Part of a small language model's weights.
Size: 9 layers, width 320, MLP 1280 tanh GELU, vocabulary 16384, 16.7M parameters.
Each number is 500 + 50 x the weight over its row's rms, rounded and kept within 0 to 999. Layers, rows and columns count from 0. Numbers have three digits each. The size before them is the row's rms in percent of the matrix's.

# layer 4 MLP up, 1280x320, rms 0.0515, rows 724-830, columns 0-63
128:487528525524545469454493457429494486451493460393527454438412452376443498550452549469611507514487506489560512512527448537453548399486522466524514571456490462439450581572513534517573558543413412
107:479413443504491521503536483472382485427484437538440528463506466553512425590582523541518478488550476518466494480470510435523565504446488574493479466461576554455505504519615530497486532520553570
089:515443517516400524540432538503554518443501533424565497438525518477528492466440564413550491546468496529519516376399496491404498450465500460515539505537373538512512490514478581551564470535437550
122:460590477465425580576550505454443598575527449460501548562428451477517551419477404515501551529570440534502482497458429490437495459479522560565528554512503551506556570512569574528452567447507497
110:685408505505553512519435498444503413591485462516513520553502578488394451499527539461615467616460440560545508508513542499524481494582573515528467413496534524438446521450430544492527539543496477
109:438517522481562472487527568502476453545453460513507558566480494475560526490546479401606506440508479430499401459484460394516492506506497518505441541557455546482516447457478452511563559441538441
110:523490491424547451574450489480490421446538445444523492478454506526464468535498587531522507428477479500485541530436445515523511440528503555421449468543458562541549607555558506468581497494433485
126:406446480521477550450549539478383554470492476462474518519491591541537490514534552507503486604566478495481463350528470520515513423580500413529513496441443507434528552452504482457475524451524461
120:519452479440484415614491523489518451452477532484539556492552575494481456519557486575424381412354514526558496415485472465432521419522536423482512555532500527534462562393448506547462500556392414
112:528476538435476459498473454511459509416490444530531416522523462485431504536504652449592519534495513477483492593480465502505504532506520469496523534532511524537484530480574557465592551503454565
083:475502499597520488448436535512577516564529529434423512482498462445443519535485501441534509597429521425491415454495512443456499473533509416493620463579404527493411512457604544568510437550534463
117:554535529506582536371587528471495476500462480449519455517508435535455583499427504448532517565492475540574479501443430537548585470511514504592483500441505528385495524483521488611647490546521496
102:536468475520640403480443594547493541498422533533449466509550416561490524589429515422520580498428520415508489485510505428529446480498531530578542472545504490468487436432451448598523504526552523
112:537492479389527544564542569518493467357590499598487462503513558540534343563507508554575531490555502506532486573468536512362527455519521548527493489495533538465460487417569475533551593504391491
118:471643561508548481505440463549373491476497462554473434496467451382433491522487526439524445568467507489574417517520397410460468512542545496579509466507570458474472481453559529558526544587518547
127:457485438522560499472558521526441508517494469506487528574484509525464443532530502572517488578488497603524455421477458498464510371552526513556539499552486488542491529377562564593538618523402526
097:498600510355553490528422552541492523435527509445488535552456573415468509517446569514575492511447502473557545454540522486438532472501539474435485510536481458507569481496519578493490493540448485
100:476427432436491501460549508519433478465523467523437469495485522383478499574502572428587495551486498443568567487552574457540576420490508504528456392429515491405476545378567583451578505517460393
088:533561490486547448556537488554565463480487469556479473511499579443543505578550477529496545509500419559514490497494541493550501544464520545503426571506555484517515547500571475470503515502466537
122:483432435524544492457602513498429503461500480528541424476566570599531488574508569554517377450527503546493515452547464395518471450499549448526524430533507467417380528470562456521557530511489498
117:500476483531562555486474557549447518437414488546603551531525506536479512442524521391519422557482481489531519469501523534431509425534511460529484479409487405514494411466411461499511454515449579
021:492482531452490520500502575467500436526482475462470532497473521506512434527447520452564531516456505508479332433449545468519384524538466484528458565504555520494453491441494476463500453482465482
104:526508481511489596522538481471483503548543486555570531519518568486508425452459470583457554484454497534532567487601557489444555515550516492474387520510461458527480517533478566569494460488491484
128:479483463481559534492491485416382462555497451544534494451544508513565444530502578515506555572520487490482478478522402459452489387464495510596489439467400497498580558550471547514589545532450519
104:536418451533532457466483467538425654505610494507496530503525477607581510442461488514490525507415479553521470510518507496478498473523488539435521521489527468396554485542528536440548474543494500
019:504553461439476547534594422443447536515495550445510572466546460466454496504420523475525564496428528497393520579489577516498544445466423486562546506457454525417510504515493510430515555454470563
116:467541418495542531456533402463618583485527487445448526436584439482559553434458456504491457531472443452608496410497463446495614503489493459496527461455473581473499471460468507449527420492533549
084:602458553570510538463477562537538471536537508491575473512582453481491580562398440450398541428427500501571489554468453550467483454496530475514502498442511473447362515458482607583492498560534481
108:496550526451657504502567538505508477512480432532552508570447560467409381395525463418560549526545472458526505508472552567589590519517510532553472449530507546500579459526576452524519536501517508
104:466538445539583508517561470553484474575558493473572556492484530507497539480476515571485507553425483567554489511538437508441488516403504475483435578539465490546591458524522576486502509653574490
128:464556442353484523591508482520533428525571464485504461457546450568392548475489398566427525478502468507505566520388537423436532550546501472451468506451467560542483520457527467462510494478454542
104:549487459474522523479470434485562554500406494565613451530543501483518468449461555471510495523488500572486515480409539494406571463568512507495509496441486475476436503502534505512604549464519511
023:526480565459515451509401497495506477491453497563388473542493511463547532500480484516467531556480509464478370454498472514460598429537452518544481538533482569440379512516549496503456491524487591
096:565582520506393480568473491535450528530554519504498562674455537471429586418461527567531515493448472507504424480512534567465534481474541498504517424562458511507521448491568555489546493511470408
102:496526476521492542496492483548611612473527514429477463453501423481507589403540428532559459595511507511512486558582546542410530513500529519479489516513451494520421519532598469446442474561413466
026:506519514485514494329442506502415506383538539524558541435480585479501590408464528570472513485531458490466453489498463566455487580523573472557471468553472529496478494447522492522555419535552535
104:501456515435473422484397498528542451473553483609458517465442528528460558480546507497473605509585498457470578519462489549534575469491564497468515388523551509490509487592559482534447537443524475
095:521429469412549575515523535452543511525407469536463459457481493475559502461471516472503420535453468534487529458550556469564548447476462547456476459383528530550521482442546512408444546530546529
022:568447540516440479469433549537489463483491418563479476559471464564565556450521463506506489528527506376463393435545388415476442547649616552439471482573490470466480465416517515454536401528503458
101:588604529439496488571431428553547517429576491590587446617466513456440538571464518540536557511538462446587425534544581519453471477516535500530593510565613517538438461444561537511553535551425570
098:519522515533521517496489494539531477516502519472553530487525533405577469528473531428454467530515496595560536431477527527395534515536563544494495593512456438486442489484429551504505530551410508
121:507593504501458624470509418467536556494502440431450457459473396469491545424464410560482503581545487494513527457453551522436491508425517424545503516544429588483489489520595513431493444470578554
114:543533486418567428522512514484541470519594449530435505521410517502400526545444553513503571583441503519464437516463495506477467530463536511476500469541575563499520580495502480425490511476474551
132:627566424463522466563453469485633496506434474436449432585509428429575544527398492471548575507473442452569509599488406552465504519439521526588539538546611503527410484522547485585608482551408490
087:472496520472615512537565485440560552502609476494540557533604531566506488559474498577428583440327498424502383521525527445516402518585479448451554587575518558510471480476553477472515473497487462
131:508509444465626426528434520476563492443492487524484401511574479458478481605474533463522559440507461465534486523427498499557457589553522618533524462478512496456404576524405538519540499488426442
101:574535476510472494546478471536540497528535493460511558442496532488547562491405570486505477535471494580505507467457455523492561480441548529481509547421418566494504490539567519470474501570360488
023:541552514416476619524494442421472502502461468538496541545481531466484388501517561443537518510495514537393525519452608548550506483435440486520516559489515516405539494414532413485553531524504591
112:499530422445540505621524492487537552496510479475525459487569493457546573474451492510504428496452475490541496489457476455455539529524509450466438423534426510510484552549473558439558453556493495
095:512482481527481492464461449441445410503480484447485442430474540474422482658520632565555589495576515546521488458484426504490524486514517410496478566519537522544441609524566458476495456468479553
023:522509570464430524490569436513435503548569531481501542448495574578470492450486515516519485529574447460534509535485514482513474582487581549506496521445454397565543496457499429521550481473504504
028:524539507499504532503404464511513546424470483519461470465432541443480481476394479457464531540453483486418478399480531534608547464465469459544490508597507582445449503390552430451484537470423500
118:452522462553509531515579469469552540595446462427454559457461432474592589500469478551449465517492483503500470466436478390425454518428503480465497509522498573519532512567467479434511521454447570
101:495471509488470496494508520506517580459515500549475532549597424548554428489460500536471511499519468550477460532437492481555469528465486635434592463452624494517546472489506464425488474470570606
122:473490436532491555529494436443638554554477466427431557489498527435513516483566408564477441477497481467483497483578533399431530508517485497436526471579445570606559543500523503478522532457418560
091:458497593433435549545470457527505469484516399497512547477442523520486421480520515444507489533589443478559467519461520497484517447567461422433544449446536582489506515498519578508553569501560452
088:446503518509518515459505667453480446458480477451437480552528546485523602493483529439485542478570484423461551497486487482511463507510480461544477523522407567447493569430436552490576520522554554
110:482435443391552455592516536533482588504413501531494531558492458446535540534553506576464434458432497590537461554542533479506558491482544537475432497506439471546526563545566450501521533536584490
091:545460549430446575413531596509405449528460495521464526494516508545517511398429477452526455533529461566510435398535489401563467517565499552484576478425544498350505439431472529495507561467605536
102:438520435530584535486506500467592467485480476477535491465504439481529549545495520495533477529459460514575522470536430440434574477528523485556411552439432565505429559420491589552522658532482365
106:559451587401533383490478637569379490526528486583542503528557479568533478528418437521552488418535482480510493509497416502475421510498514487472573488542517432518471469413518623501536552478585549
118:464440435578529525475541511469564427525525454452488513520492560469496486572448551503533609504534491496475534541495474490555461496507514609476466562494485529555544598507494516502560533497504540
148:479522502485450518529463558602446482460546441479480606575562501502611550494471518557489525452495469530479521502523579477416490464468529488467466462552514538458525510451497507571563484472456480
109:526448388456494503498461405588654453511377502390465532515472418393521528448458609457472470486370495550543483454554506468346494479493533516506351499424463439441513530416567501497514633576430500
097:530531463510545478481466558419532574461604480581503523497492483502532468491469492430456532533496487443593456467531519507546518504429489552466476556478468456498434478516474509477497339513547448
069:500495513618527426528535467511600464504495462498594525459545542542623544629528464571477530510413448571447511541542571572499483457444486458439485503511519418572494489581518475443484469525520515
022:500582417460536560522545471517486501484536525450524591464531551442509448551510453422578445424476476471499496535558570499560398521500501520472481526515497506530531545487478463454493451495452497
101:477533417455563540442555481459544509466559494566532473503542546572494512473607461594528462492529502450478513429506530491443569510495526497533531410509434558468569527513423475467507513530418514
095:575380561488458466458492643502573436467526442496511573594514501453483536534531480507515510477488439509429612542502546553540508499505475528431486538554442477549523534516462479421519560499488561
131:533502538493533565544500502489540484528483457491534457451503448478451535534477569490569517444494473572531458490548412437376472528500554475486566481498532516395514533500589488448505499509402448
102:480534383429584534536567502438461498493465476446436474446499440546504528482536466585472524534479508606429515487435542539429557467543481497550440558533535502460528540438618482554529484506419413
115:502498522449457570509529551474498450486470451424476471487429530432485530476540640473682478587591446523497529461570404443480459528504526457510424457560450489492534499432509523464531553509528517
123:453522412486408549401474497520552486429533412566473576449386494520478459385494495562516469528534464581490501481449520598409587530556528484530458511509540614507542525511618479480443447456455523
021:499485494570426457435452484529499484476504486557460510476500511444469478543446533464498504506467508457422444390448517467598439499537474429512497492567544528534497565606498463485475433497522451
120:487474475503485588531548570431500490591464467421461567545517469484501446365519427488441448503470483596458547451513481389485478509504502591509403473485484539519572505498514519464450539437463491
092:553551471507487539535460507522550537562450478486581490510531493404460540408490489527512487506437444646503492380518483473489468492544561581490510446371530434447562592505516536531487428555544513
093:571598432515510495570497366579596552467473471488489484480496464474561539564514478511536472509507495527550488476528440519402645458526500592518496404464539539533462468486527579431505515538401445
089:425429453471484481504498516462608561497628488488513502467450535507479602385529549507468411470444503599476595555554440470469549507546485494527498534472457492527565468557551561478564518517462435
105:521461490495424553508533466527518433422505483551582483471454452446519453486498494492512448512466486564492591418461486483495469498409482516557533538387484475453572546475475607510515471440449461
113:507487480468493545569451543430571473533473468568541403598507516565461559454513490459491555560345488510495445461444582457516495532477527534508495475451509511516527565500441506516490533470519472
123:489399551408474501547484582439519566531510524566477560460496490459432481519497554462589466548444476460494537462498465489409549423533524539472410495433532503510562496462529511533504500513522438
105:445545455537465562597509478507453549557514484438429433526507536445516468560496469508538518509493502449490502480496539490485480570492500524485515591515525529501510545494490586512524451515461472
130:504582438416586424513456437497507454462565468531448466504483617443628461497511473582507507574506471477510483585557444573515532534441519483566479429589530589496461546526541530546554474565471519
026:590480588410564423479473516480489513530486452506500508534422454469567521470580490427533496548494502533558408450447418460475522549618564538484510497586515490493441525472454574478483471488460560
040:569437479438527496485404587479536533386452512517507486539472382512470516466484486441461639603416504488483451353509491504464467466566496444532525495551493562424403509481447561431567501473505531
124:539482472470570513472454548519468435411431492537614457487523468393550536522488451447533444551490472466631515467451392523497502457556498529497458516387488483450539484476409523543540447628576510
107:551582473450438517560489506543515478446554473494465564511457483548550507519444465625526541510475521484507450571568542508473538552501541510472479458457482431510496466459546488524423445534461442
087:547510545490504489518509587528536434582582462487537577643520536566454492505581453503548548428438433555478470493475515526538513569506575544451513586486464476509529456534589514523501531532414480
021:499518563540405567509536501428428584483416616447547478565490442513564522453550456502478486526482527471414556542435489507540558559504519498500504488457473481452430502490446518552600499441532554
102:499519480472493516553551488455394548533594467452573527486522473496456534470476446470434489507410476474549473514467488439479584568489519530499410545298508449489563536448494570529467447530520460
138:500532548529475519450452543526503520514499450572461429492497509524471559458521494444515496440434470512506572518513511503500531461521498525506455342370487445445481383506507435521482466510439462
100:480518481426449513543521494437468595372555479492527478455555473614418508497475496480530485560561448506570553530532491440474538414490479473451486489459540514412566527454571511518447472501494537
095:582535408485474483451548482481552568490513512541515584521525509548533555348578388506432427429425361602522489454519541446501539549459514541509443464470419483490500417520436512489505419477476526
091:569540453557535522510538505536614640462469486505372490515513451506477433576513462514475431549397479486501523515493518521486596515460552552646500512550550532446486444480502566553499519550412411
106:506590447510591494474558492471545531475465484426523520407371463463488458521466641546595567560497500471499490524477519545533504532435504429521421567569400422468497461520559489502449440539425442
022:488531673518496495522555554477516456555592450518446507515543478505508551477479465531466463536490449546487550517479531528514506444424466478525411523492481454470524497461421548529508546489547575
023:555441491450540507420500541475448532492434519469484553498587468530520570428451436579522559478540551489469459513578439507461580450529561447535557463406491421518469501497402564492510550486509582
083:432470479575526522504540609553560567510453498483454576574517452492554573421391605543502476503394492550535488425437575419576465470544498475481506484451471488483529497491539509621442442574489620
127:528414501399579553422485523473578457455513451432461523499460484464442466455495584459538451569439498463588500432445512524482602423586529513519555468474451537404515572373605516519480481523528524
105:581557449437472579506593544513505494417545462499498445697520525476495545508430498478511462604436450549558534460485381536458575446582561490544496502551459502448528501485495562603482522560447439
129:501552466480535463487542490442577568577519482509491486511535489445522569510476392447478562594492452432493473424489423464545520552535529584587463492470516482454488528556438490454520487501470514
075:541507468525535503410406456512560457509573488567549577492493638459466570552426396524389484501497462627454480569533525543548556482488558512438506432489546440486549474571511496460499434485553496
137:536543449464562494487508512485473427437488484553461442497570519514463487515488528515507329545583485594546468413497495512401473457532499444546437443461553474492423641460531459550517519507492566
102:515519453482553489585509553484543460507460496505573528514412548407522559508495478472467560495483431569527587453523476495520546420583579435466431544473431477534527509519540485508510551560452472
131:653497539542541483506454529494590442527484439518477555577449473474433534487504613440569458505376477567512562502447539535568453412528560536477433479438463461498483471485504515560538471574483497
110:641501475488513532486536519645477495493561485467470566457411560424559564546494417531517430517498502559511458592497477546421426427449493453462540481548463426427511492440576509462511524539570474
117:543467446554611520492452558386556414472526427467467467545499507536487486452583531409573460533484465446520547465483509532575508504529510495527509480541464614437547517491521468537519452548475510
# layer 4 MLP down (transposed), 1280x320, rms 0.0397, rows 724-830, columns 0-63
140:467501475414498459434464452544419589495498398404508379437493554543533526397451573441523515424548552558529436480564489562531552544452495419535498441506477470430540545449484540573483454525509479
118:442476626481392470532399596472581539563543444432568504610556403460435426482428516475548522551557468443429510525539513535526504532558498510541499488460498424445500483411614543534601507525502480
073:449555456431502499510533514490469488554462503502541459612505559423575455557532472581417481448445474408407539589547527503581531451545510613492525484549540531513465489515505458533599435401557500
142:493377487579520443467521492560551508448451541472544486530514590512467529591483530556465448464509501469546499546510502531550544643518510460351469525458454461485466440432467439413486456504492530
102:431470454613555505496484403540459427472543510508445515514479456486511533559528514469432534492448462523461519453534493484459441587426493507473420477487525481595567500527489457472479473524463583
106:481473359420550595477543398523460548531553527525588461486558524541451528490507537562415529505552499531505542516550437495513580483477409443576585517449494452502504423536525541459471491508499511
142:473523501438474590434478589500505526501504506555536459579582435413480512476496459454437460535479467501565510469523528459483500585537488496561529569516573453511524426441438568548522543461540465
107:539595496463448564494390528522667469441498563502467476573567522426478491489490622508535489459575529527618521460454514520455542413499577491477518417421551551531414534559497537465497497527492510
106:580501412479586531548576420617473509482500477486463414572471507562468641459426483554471555508596551504509497524557436422517511494515500538568587386522507450444498499549563481462550525534501548
136:461572558535483510394553481558562426540558469499500630595539472476522480409499456533512539486421573439520471458447523448487473542396525572472535514547394489348522381555424510453450459441429431
083:464587561521502600505472506493486473473493476521657512477534522560582508463479488464499514397553492530451526456485517590522530511512539516541526473452555495556592491533446498506422540383471479
127:503454539543426487621501502455425373551533571566507549490384535517494513489535555540537376402482491541474636489517495462512502559456529470457502487458465525539511599557526476434399491474471511
090:460553506534540501461528521480477477531525489482511450547444536510434466544566448538532459521521427427435493557496523484557497510578504464463458544616453463386527541585529604497553556368471505
099:552516489486513510509513567474491508594493549469530538544560447541508528505481485448501447513432553546453536470480540444538485525494523448484559474564493507468434460584516499482528419451446491
134:484529442459433544515494601515500595575500445424466600421549430493446474455464551511525406517511510543504581549546453479543464452471547454520489436498494417547491478393533489560524547489512473
126:518430534549504448511476529458539450508409466453547552488478562557463535516515468485443596580509433551488462436482479474451473540505455536519475491378541571598505496443467486512434563497581446
085:530528503518491483462489408475548501446490469505501515542510529467494557551518487566471519506407452501519602574411567538519514482525466434493500522439508524551605537511412487530504470460495471
094:511515513435577489527521506498424530445495559500430448545433522532501503508521508520497478528545510489449519423451494492460527568467419603472488490546540587491521587436549515477447433502498499
115:433528493480508513488579418422420549472513432534550477536494508514463515516579489553505468517492532381532513649557425529501457459522497583363569482565500510568506489464482564537569514448629454
105:471543418521363471594501457453492566587460506546485606591556448465494492403463424493471493511455511461467452500477478444455418563524486482514524508609457495484551537430519479485571575526558530
112:560572433544463583526515635440442519561644493443529519536463537500506438540472491511517574533580458456487557545501476503474469444515519549537500514511453554465540529460581576505482513524489467
012:502521470590535482521489508489501625454565449554496454481509472557403489487539488434443509478596586502518560549498441574520453450499577435534514424428446479523527414464484510568488538511473434
090:520597521517467503475529548517641470461493488486417541493473450480558495506431609522558473572542475457505481500446439563445558404508496579509471425437524594515480525577516485452460520503480522
150:477463590497374535445439560486421587459523460446605597509443497437450545406538578450484559559481489555554518466480501501441446512612490426506619442504500634524443451458468461511528568547561511
091:471476380448430476415510447497478515514542488505488502462524492569483455457509515544556507399504499410562465499531476555535522531386487489447568492481448535514518513542497536544440484470550660
010:527409551471458500446474565511470466513546409530552397495476532416475487455497542546366494440534405489528472477490447522507501540438530403434436480496510494486563466456612529552505513431561418
120:528532565516529483541441606464479486538512515480460514514456484461399502544509570527571490535474491490415492564455488538525436538447605513535516482536554463495469538455495496571568603513464531
100:409519552433518527506585452507478403479534425483487459533482423559527543420557514521575512535552478428570533534464424523495500457589465579479599407467488542525559513535455455507565500504467453
101:409463505528526457563526404449484614614456614559511406523476449481504585508430582472482555560522562551471558456557487462541375601489489465574527523478434452462555482443399456451510495569489540
104:448430528554441516517461526425570513430472521492438597480481525537537462482503526522460467457538534487524417494454568615441493517486504594557441524449442536555440623474503496604532455554503510
134:431566465510488474540514447474615502512418547436413505486478485473542387515433625568541560462490518510563437475469504528513578487482495606532507516415516493549527487520467464444477510500485551
076:554533519535503484535600466500601479501559574524425552430524474429522472573406465479512564478443615400490580484532482388450458535503526452435479510560551551482505508530554551493547496501475494
014:509458454506542535521546546536428548478490480526531552486510422562523454537626481539565418445398446543473521482524432465502403566479389421330475432537364465561468466545456563528465450495448443
093:459484423482547519564554566486506503536536591515486513442405550422497441513438515466447455488499533520403587557585538442478486433600515531471460491455548505537491469544493530447487423487504592
089:539370416553529472442506494497448503519503515543457535520414490447404548583475525513421534400485420505479517483560366490541415501453460511544452525456449428511474537434460535363456568417542513
014:486473480444503499500491484469516477465429552570437575457452511538615434594503403464569514497431612518530545518457506406456506487539499556531563542561537563502456417526497489567515462528459534
082:466566536562441478529527525451603510496454588495540524518478468496481530453546545452505559449363507466568497492461510551445517458510465560536394641482417434488457478394486442534523495460432525
112:475515547545434450507420502472483585532497490503457499558536410513448557444380447563548518489457519558442501568399494477605481458607552504585451518555620493429479480527459513459466518550383461
012:471459483545490481547494514448459498464473620465477576446519513502582465543536440544607522482451525497498554502504448501551512510530413529508503525516480475554502454568473489557491503499462547
108:493344481553455443427564591470471465581551578522423523555523511450492487568495502428563410500450491518427574482524510539613567566494539496468420522546410542480518518546481562477456465433501501
085:425576496432533571523564511431680559464479458510473499451550529454498488553507558525448534424464502435480500552514500484438447509457479500500424470560584517565504493583505600551478552514470449
119:506597436511533420547477549512571448549516519500489432537542528480503582395491504497528492485431452445464412460483412538531493433537480515518512548513498497521529485540478553483600576557559557
108:506511521473464441456500450402540514494460528528455541497487503514422526502481404496600481545493490490564435503511486543566486597414424516530564519553562451460516523491518515541435478401461552
125:580563457464499510494583475532503611476521551459506509417463554523451402566454600446571506584551547462450521504527581590532550457488506468447499520479526432511404448472540524486526598576573408
088:545437507488413530493473527577457512497410584509493434499475506412507481431494439429584465524623479467493593493460426548509579505501546485510454364367445530484522479499486540528512569487529575
130:495501491599491555579443511439476449589483600499513557472524536501417514514554486549525539490500350519518515495522530490327526466517524476500471585531523415579392513463499591517498577548507473
087:527489515483492536543481463519435544515527561418499521505502561472380477495522520477406467404522511496411514620469437438502443475445483517531483553605458455536485623538526495543552539521537587
013:449511557540511416530526563442490509484545432558478433528474516477421507439496541435438523476534380507623428534488474541427448469510479454517436533471444436538444506545568515461405539525529461
109:597464526591472467476507501531432513462535528493552502552512496548454523477443515426526472519490533508493483491549462583667524440584454469516472535472418493436511543503435466531509467448577513
108:491400521499544437552499444466563491463431526568514506486611404456526448477484418422497458432431555475572452532440452516535387492488508432466480486437515530509539455473531530452492477566461534
014:465522502525491555472418495482536517504469685484553516388552552543506468416396518474462559508489711527457560392462539494554524438485619492530464495542581648449440493482489445467557574556520484
016:460484500537528402520512484492480491493512558558525488587564550655510525543499412517551459464624530495528445555538473488375425562517501528471545495489448456549440482507474538479485491513548414
095:601473448461439503427453417553517497446525579474558426462433570378447544411497560436580502531471541541507599501585452544498529502524565462506571478493511460448487577486487491460478487523541540
129:485495516499507515480522473450482474476512430441566458474436555501484531500549448435547475548521493493448513592532547516474472512551488350492491521591421504486445552504424497594589582480477453
125:570529563509513395460438492566475420518536599520515473532549533545546438526563465498501572540460536616468521471463473515516475516507482432426584517547550521492423531535519543545449380512499472
081:543534485471564430492516422500504521513495579500546516463410501565544581492469561529477485494502632487432437470545496554480508489463470530523521509409441403537467510418538453520490490592511544
106:417540616507444485514516370538564606506508486481552508480480469495455480481607409573587500455452453567625453482488506627504526512572506553609538447408603376480507499513530452398475428598413496
102:622570519508436575595517489467458565544493541477407477515543408521548555551546513419522429419556517488469522403504467400446438386485521552494556461491506440439426571453557459496451550525529452
092:458480506503607525568529391483498449481531497503527497507465491452483469504535593455511456407530617498524495543500575527543445523576435505492474487521480489580502452450445469453522424469451466
108:522442489486458466524428566527556487482552527637482504564528518513464459443496512530576447440520648470461482458440546534489469510544395461503480501541491471503549473531551539494508531473547524
090:511461501462630520410579502473609466397492504505457500518494456531500535523471530466440601544428492489504391479437511489484484560566513469477490555512578630520506459412420550554479488550496524
130:555549506415545529436467419485497488400467510425481557471539545496517468468546483525472355450479554588521429478529544421445508466500521523478578466485542532457533358563537498497430474426462410
165:485511469505525515450430518574547542456581388496515506531523541507523463534510494402554557484492617455456513553476578567498617524480528472483463436485499472491531501529495448471517448475385460
106:472500543502524515592481495489507536565574492488485519463500400453476504611479500570449451471513537455454633517492449472574472501481521490505540472588522475604452592503535475508481462487447512
098:486574395427448581461577476505479415559498535475460526512535477566522521480520621516464538520527493548489561632392475489468421489551495563518536490483579484499564522497538473498538582473514527
090:558522416397487512482517497496415530459527606578468488536428530512437510436495490477559492542525565480556565534439464454579502467506529528582576504527480573453505518453563593514541534469472436
011:473460511419558486480499514508526519502522623556557389473523406511464548455481506533470487526529481461511490559484516540507524439432563514559590499408504474520488540466495480554474554540473461
087:518546522588452476454429492480533421521681478483521489533506506485530495533466477556440575566497516496531475547504452527538538476396485501500464496460559598441466486475527568431441531499516501
100:413431427409552562471529495597504565466510429484573464405484585457559450560537523481432488514480509493526499552525479492473537447595480433462547452533481498440524520495524574477471485457521608
147:461449496518460501527443489478547566503501525564577548458475477563417461527413488548464543474493560456462411565557516531470462405398503413437431485500494495514564483480539496459556515495546523
086:514507428646472513569523438480466476537534492523547539563443536439446521459428542591437450470531445491558498511479522501538463429479514496514535385493520501535476560547555477411517408483492499
118:465480463506472560596534435540444554408558475562498441410513387508484409542447416458570455496516507500459537550451497611555487460422490442571458438405561473416585488584468533496480485468474458
104:413508515541479515530403533439534461428410497502557477525515442473499496468469525476604507509495638422542457431453450483473500527453533542532484473478509524491497491459472557563582447533430451
011:401476419415560493609536479492527462479478577493525478554405499515503613513532500410660519471518586469514541536493493475464490510512562544574591467580457426554381465469484504468511458586492502
128:453562502520498459482480501490411449496502529421526464490361501505515483543441607549469438413478428522498522517550428555477496470395556525427430599516580485435516497500498531462466435468482444
095:479478402470530518485526512455447545484562540497520468495534463453533584363615463491532499506535502464415492605473518492518524581559436459545618516407525528594602508543516483438524530460449557
104:377476514489560532436528528438329482586561453526510527467467588551489480486552483456480543491532526546459606508500433442613457506530480447557460528551447458561606510485465527479514399493646526
080:606541477489522528510547511530493488569421511523510515519598555519511535510453432497464511424526537470487508432557592517493445517526477531514481525535545554518462479481505505489583502564567519
085:476545499486489477495396451467520661524538628534495549362496486541467551490477543535472478497478510445566573475476548487591487494561459474482548497491526528550504499508545529486474434523520523
118:440491533505530473475423463524436538548551533478471502488526420525441510500463464489557528518509402462413545500586354544584499569449477558484575596470495522531478452463586490540486553456479476
114:474437547461455500576490534570450428467539566507419510430532519504434459458503490495484560455444563584535560553506428530445523525490472555494515474489496494653472453525591520460533551458526497
088:541572533482538557519446448443506440548517472527399428508489557582332532434489400415462552510477507532513504498566498535509550540489485496480553595488477420510516554529578554495576506496441414
123:455490490536453566507605588498450524463478521443489500523569407433529515578497577530456505581495511484539521487498603484499542556500494485529469444401521469490460494439475428341461456428556489
015:537477544459533411424599561521441505472482542565434540521497528469510466581472519531536491473498494509478555486494514459525503454464405502552447492493466575583493426541441385542414497593498586
033:506553480538467463467570452538486579552517460497436523570476553561538463520536419572588454474549423466534546684502525508540507550492472491453528478494435486566564458514475463607432484469487511
142:569504590500522382502498589393504417517520412493439487537443499585466436618556534510539518565444481572531521512565526468444474515509480543507467514552593519420536540476566464533458515524440438
107:481421502530469499385463476478542535509398539549583544550517449488501564473496501413477518565563495429509458444434426559602520420450480435571457496418443549555454549548463567456539435437597540
094:465412523453511516488496603475539435553464527475490514470493488487585480433593440518474455554532566440416555514474417506508518505525508535496467561517409553571557552498443482488562446475440588
012:586487503436463556427456476486454462526563575477518546490490515462520474500400532437421511454606608501524529519505462514400528561488505508482481534503544505529581592534597515519524431453450485
082:530541472568429493502547467523417580468478451581585474522457500454529415435489462458538532588531550526478438431536480583452427475588563468479473479495554527499516518436496455578514486525568483
139:618538527520414496512506478498441532531506470518472489479462367502506470432528528508537493585525537494509459448527433513580437528496533400556473413448578561487470436467588498489457458508566490
075:538520474518564503561450461511522581482550590498505447439408486589530630421446536552456482433497649505482533450537533475424456501554426419579440513529482519520431504505505545446589530487510492
112:467539508547417523569461487478476482556518447528498442406557400470486389451516517497545574677530541454472440515463483536428477497516512531529550415490531482468517529498487461486549512485585544
096:506501507397471436542549487459418483551534482543527519515498550543460459475574504510548452568521514497397573553472502548551494500559474474477460445486426449491551509592508501469557531464476467
091:460463496525459443620466390449523466547496449563504476613533457461540570382474383522505384453491491631439528487476541515530522502602538507400505507456379497567487510494517477457529546472425584
010:573507473462503497530440544510492548487549520440529500496507470443480435590534521498391562462490675515427470419475454492473569512503558516486440458622518546440497465499505475457498481432443507
013:495475508573546555543504546525537480500513538474506515564462413509621435470576579498517541444475350493499613529527480486516565545464454510433482513616456509503446486508558526545482421409476507
074:540503443618545490515472463474462482457555410532514489458520529486506402523544417484542509529497414533550548509461437541464514480464490526526564531545490494528536449491467504514549546412468437
136:476485480524530452570458540480580484531309481505487477580510503380471540469523473496487538492429429580517467535549542562485473510479475575569553504474544444526520547472484521514481606538539497
104:547510496446544516457509587575527469427534586498533480510492480485519575532491494416489387477451661507485512423537512425503498495526544497477526450442499492468437487461512517520534530567435541
142:557530433608580570394455539533488480538469582575466547500453488527458526466412495445413452500505462516458541481563519524490579555460519452588559603565537385506519400568475515562418478472571497
078:498464491404462466508533493525495576479485555575479584490523517579540477480537546468610544537542568422529471473485502463470482511535535496573469553485477559501445537472570504481513561600508534
131:580553519502539479426615545452560591452501449424460481499504553583507473436514522402435445485600523496441555481524524504501497477469440451473574466512473489451556547460587434408519417440579497
095:480448518468456461480516513484462519546536542493503514485566501493460446492591539519458521491447516493447609493562480482651494582516457475516577507518484440563458476502553557516512430503506484
131:542533522552536539547521642462596385452457437528490516498383499417464552506533436489512425566476457534461522515539561523433515554401475524479380453435525446551503501389506501469383473503527497
118:446495478481490487453510546498502450436482472499510548501510426539527602551512500534476529510508489475450482497536394454567452484549521555566413454458490557559524458453448481471396543454546606
110:582493428544531602484475487594489556543541579495505478519486495491538416556397583549529461418467599545486476434518534536500492536514526430525453427439491502515431487445438526490507563517480534